python train.py --d_model=640 --n_head=5 --bias="none" --tie_embeddings=true --init_std_qkv=0.0197 --init_std_o=0.0197 --lr_mult_down=1.5 --warmup_steps=0 --decay_fraction=1.0 --decay_shape="linear" --seq_len=1024
Each number is 500 + 25 x the weight over its row's rms, rounded and kept within 0 to 999. Layers, rows and columns count from 0. Numbers have three digits each. The size before them is the row's rms in percent of the matrix's.

# gate: layer 4 MLP gate, 1280x640, rms 0.102, rows 707-712, columns 480-639
# up: layer 4 MLP up, 1280x640, rms 0.107, rows 707-712, columns 480-639
# down: layer 4 MLP down (transposed), 1280x640, rms 0.0763, rows 707-711, columns 480-639
gate707 105:514508476501508481526496495476482524456469490554551455527511537525487497490511498501512505495451506468534477476474461507507457516486490538498513527504471510543485494501487502468533516474526488510500513504537511515504510466517502488499487516484496528507546526498541555478534472509490515495521549460469510525544536499505499500462512505498519529505528478492503478552509489503460506539470497462524549468502472490489517489460552547509493506544512536523538490493473486481501522497522459
up707 103:515511480458511498466473514493512513501528502471514521516509568480514497519525551481500511516509565501461472500534463514514495499458523516502462492477489483489506493482505507508485504572505513562522514496499475493515523517476465556512485534504517458495508532493534477480523506510511519477482496505537486451493512496535516508497525541523524507460493463479557453488447467523466525511453488499525545511495463486483553497505496448530513475520463471521484500497535501498481499489489463
down707 103:485484499514514507463514519490514467499468490493500519496482536455502497476538506494489518504475512494498533496519510500522466504480537456482538481496516509476508480510532537474475516494533484448477469505475529552498477514546507466500487537527512513455512478541492493458515514440523489500567484530484470498540516509502502521559454490493514504483520535475505502525498462484546491468537520498467474481480484482442501494465498494503498520514501519524542497496522504505517512506501536
gate708 095:524478529558539492468545512496495476461481460465552502528501497525490524509534479511482540488488489487523507424500487478540498481524515514474468491466512476489523499467475479507514510520470465517505533448495527496539466495504451504510533471508453476458500488542495488510465508537494490522519480498499502491511525520547509492494458464563491514485536515494469473500536493464475485552457517499533464514505515505491511489506471523469529513499489505534483511500485464504478484562498538
up708 098:506496530487485526503481494478501444490450491505432545486525471501468474523518521499522502503521498497524494488520488514558474497528483529487506489475506498509491504469439496562512533463445469508543488475499495534532472489493485489470499470479493492521470494510508519467518518515490514526493519512504515515504513524498514529476465522470463515518487486517452507458489494505499525510502491494445515496508491496517539464479530501492529521488505509496498488420463474525492571550530486
down708 097:468440533505495495495482497489489512521498475487495569527515550469485476509522516506494459521555506519509494497501514493510502504482532518504494506467519498496454489500519504494514490518494521478493508485524507484509495536526469495464481518446511495514482516559527459489475452503504496518500536563490500488493508503522489516499494499518481467481484468504479512458507481517502503481491510483492532505543546524504501507495506542488495479534495471497491481468506502512528511526496546
gate709 096:551489438484513476488486466494510533480479500509483505501532495506492483500487524480491491509490464523542470513517476492539470478506471525491544518512530510572526521491481505501502509517506563508488493507528513453549533519449497506532521469494474492537542475486507523478494481483486486498503483489543492521495495475508502497477449488496513529491523483483498453535447525490466492484513467453517473519480543508527461518487510461500506488482490484485487482521500516475519468536484487
up709 094:535506542527489528480497452566493506490498499499508469529515530539475479486503544481502506481453482506526483497489492476487502479505462506437505506475511500536528449514474492541498472515512554494456483490483521526494539505476495462487491478488486433485538530496539493511503494504470505511513524418490507591516515459493474524525487503504464567491488509492465510546532485498512497438513520464459483527471504513548492529504504503466509512500502483455521482526520529455514471510472489
down709 105:520508456496508534493510458499500485536477507534512495489490518533497419493497509536473481486458477503543503508479478523505475458489502544484514519513499493562480511485477538547455510519507510502474519482477547553476550494496504477491475502498464546475455495506514513503472488487484481463535479483460470495515526509445506500556511475473513501468497486524501486504493473529504476449502488536446489517509501483545455530515540478514502519512496489457516526527539505463525487470499505
gate710 098:456472517501525557522498463490490523477516514493537514498464526499537462515487504505498567496509497469494507477487546501496520497551501457491488501516496495498491512518508504472501513521515476487502534488437503468464505500487470488504485487501498504491482443499499481486470543479497499492484508470523452476494505522524503522526491513525482502507537516475515507535512510491498497500499517567519456494492478481545495484493457507522535468487520509484513520515524535457489544448489470
up710 098:477524457482486476488517560562492469479513513532509497497516491510467472455532524456464444519521516521494507519481491512507530498534463489514484511484487498543497475483486484506509476510506521500501526519496518488468494522493487526520548518476508494489480524513546512489527512507493473476522463503505480501530493446502510487488550554492494492475481511507529490500512506486489519463487435499464514495520526479505521447511494430458459511525475544514512520502528484532494468522517503
down710 100:463481476490501512478499521499527422528483457503526485491492508475520533527460509476488528495464558525517506503470517548509497491489504498494464470469496524449466458476443491485492521511549510495510495452512557525472521499515524510550506522475496523501461488540475499509515484528510479464477511519566453497488453525431482508523521533520495517502530467525453493484505530514518535518499469474506488477517533484496519480522498496521512535515503561496491479484518527562473503526477487
gate711 105:460477514513501538470507551471530530543477502537510512506538487520521521537510566495483489492498582517534504496462495508458524477500528501521467502525552530522505493518545486517467499492479546568493506523527480497477462452513439496489493512452449495508498465504510499528491489484528527492447514465459511517502501498521490487499469511478505489528465487514501469497467517486510500497521542522493500543505505500471511476518493466521498461488520539527503562531494508466515473516521519
up711 102:482497481472502490505488511515520485494483491542509500484471478472508549523480524454486532500497500516524528474537479493459514509501492506514532504499503542493474461558530493524494488486503483506489550510492519513479490507484492492501522458491492519527512500474537457485495486538509513517434486500469499497537500530501506516510533481509496499457518498479533476483488489521512481470482495484458488503488506507410507539511505466502505483493514538493559489486468520480477463487560549
down711 108:530456455540491510508556523492503508475486497538505469513474450538512557482496516455505481505529508526492506476513474487463488499510467498536513486496541553558528527491508532510488526493472482508514544505547517538484461468486487496482481491501457580481453496500514479502525541504503520472514465492504532490511525509562455460487494552522502519527479523500490516524504495500511517479464474492521533477456503512478542560507507482549517498522492565553518485519441574508475458506467532
gate712 099:528466477514537531493499467513494500484487485500505531526542481461464495512474492510498556457504454554536507484509516525467525457500468511486491491483426519511515494489492501496446475467496471498514501507525465459479492508550496453455463501514514489470476513497442404524504504515507499500502520494507501473506521522436495524493500484482520470527476495521524485492486480474492504510451527485516509452493512557524496467511472531487508505489482547410520495508516463500498511485499484
up712 099:531512480522497512506515448499492475496535483506539523488556498455497510451549479549512494495538512526492505491520534534489515483498522506538517529493485544439512467538509525514501490493500508491491526503457515531463538513467510576452547511544492497503499477476516493540466513525515491496514494466515569511503536484478502536561487486501516513534490482513471527490487521426515490455501490467479522497513481535530506497471504501494515467523508456495467499504512498479464472464523536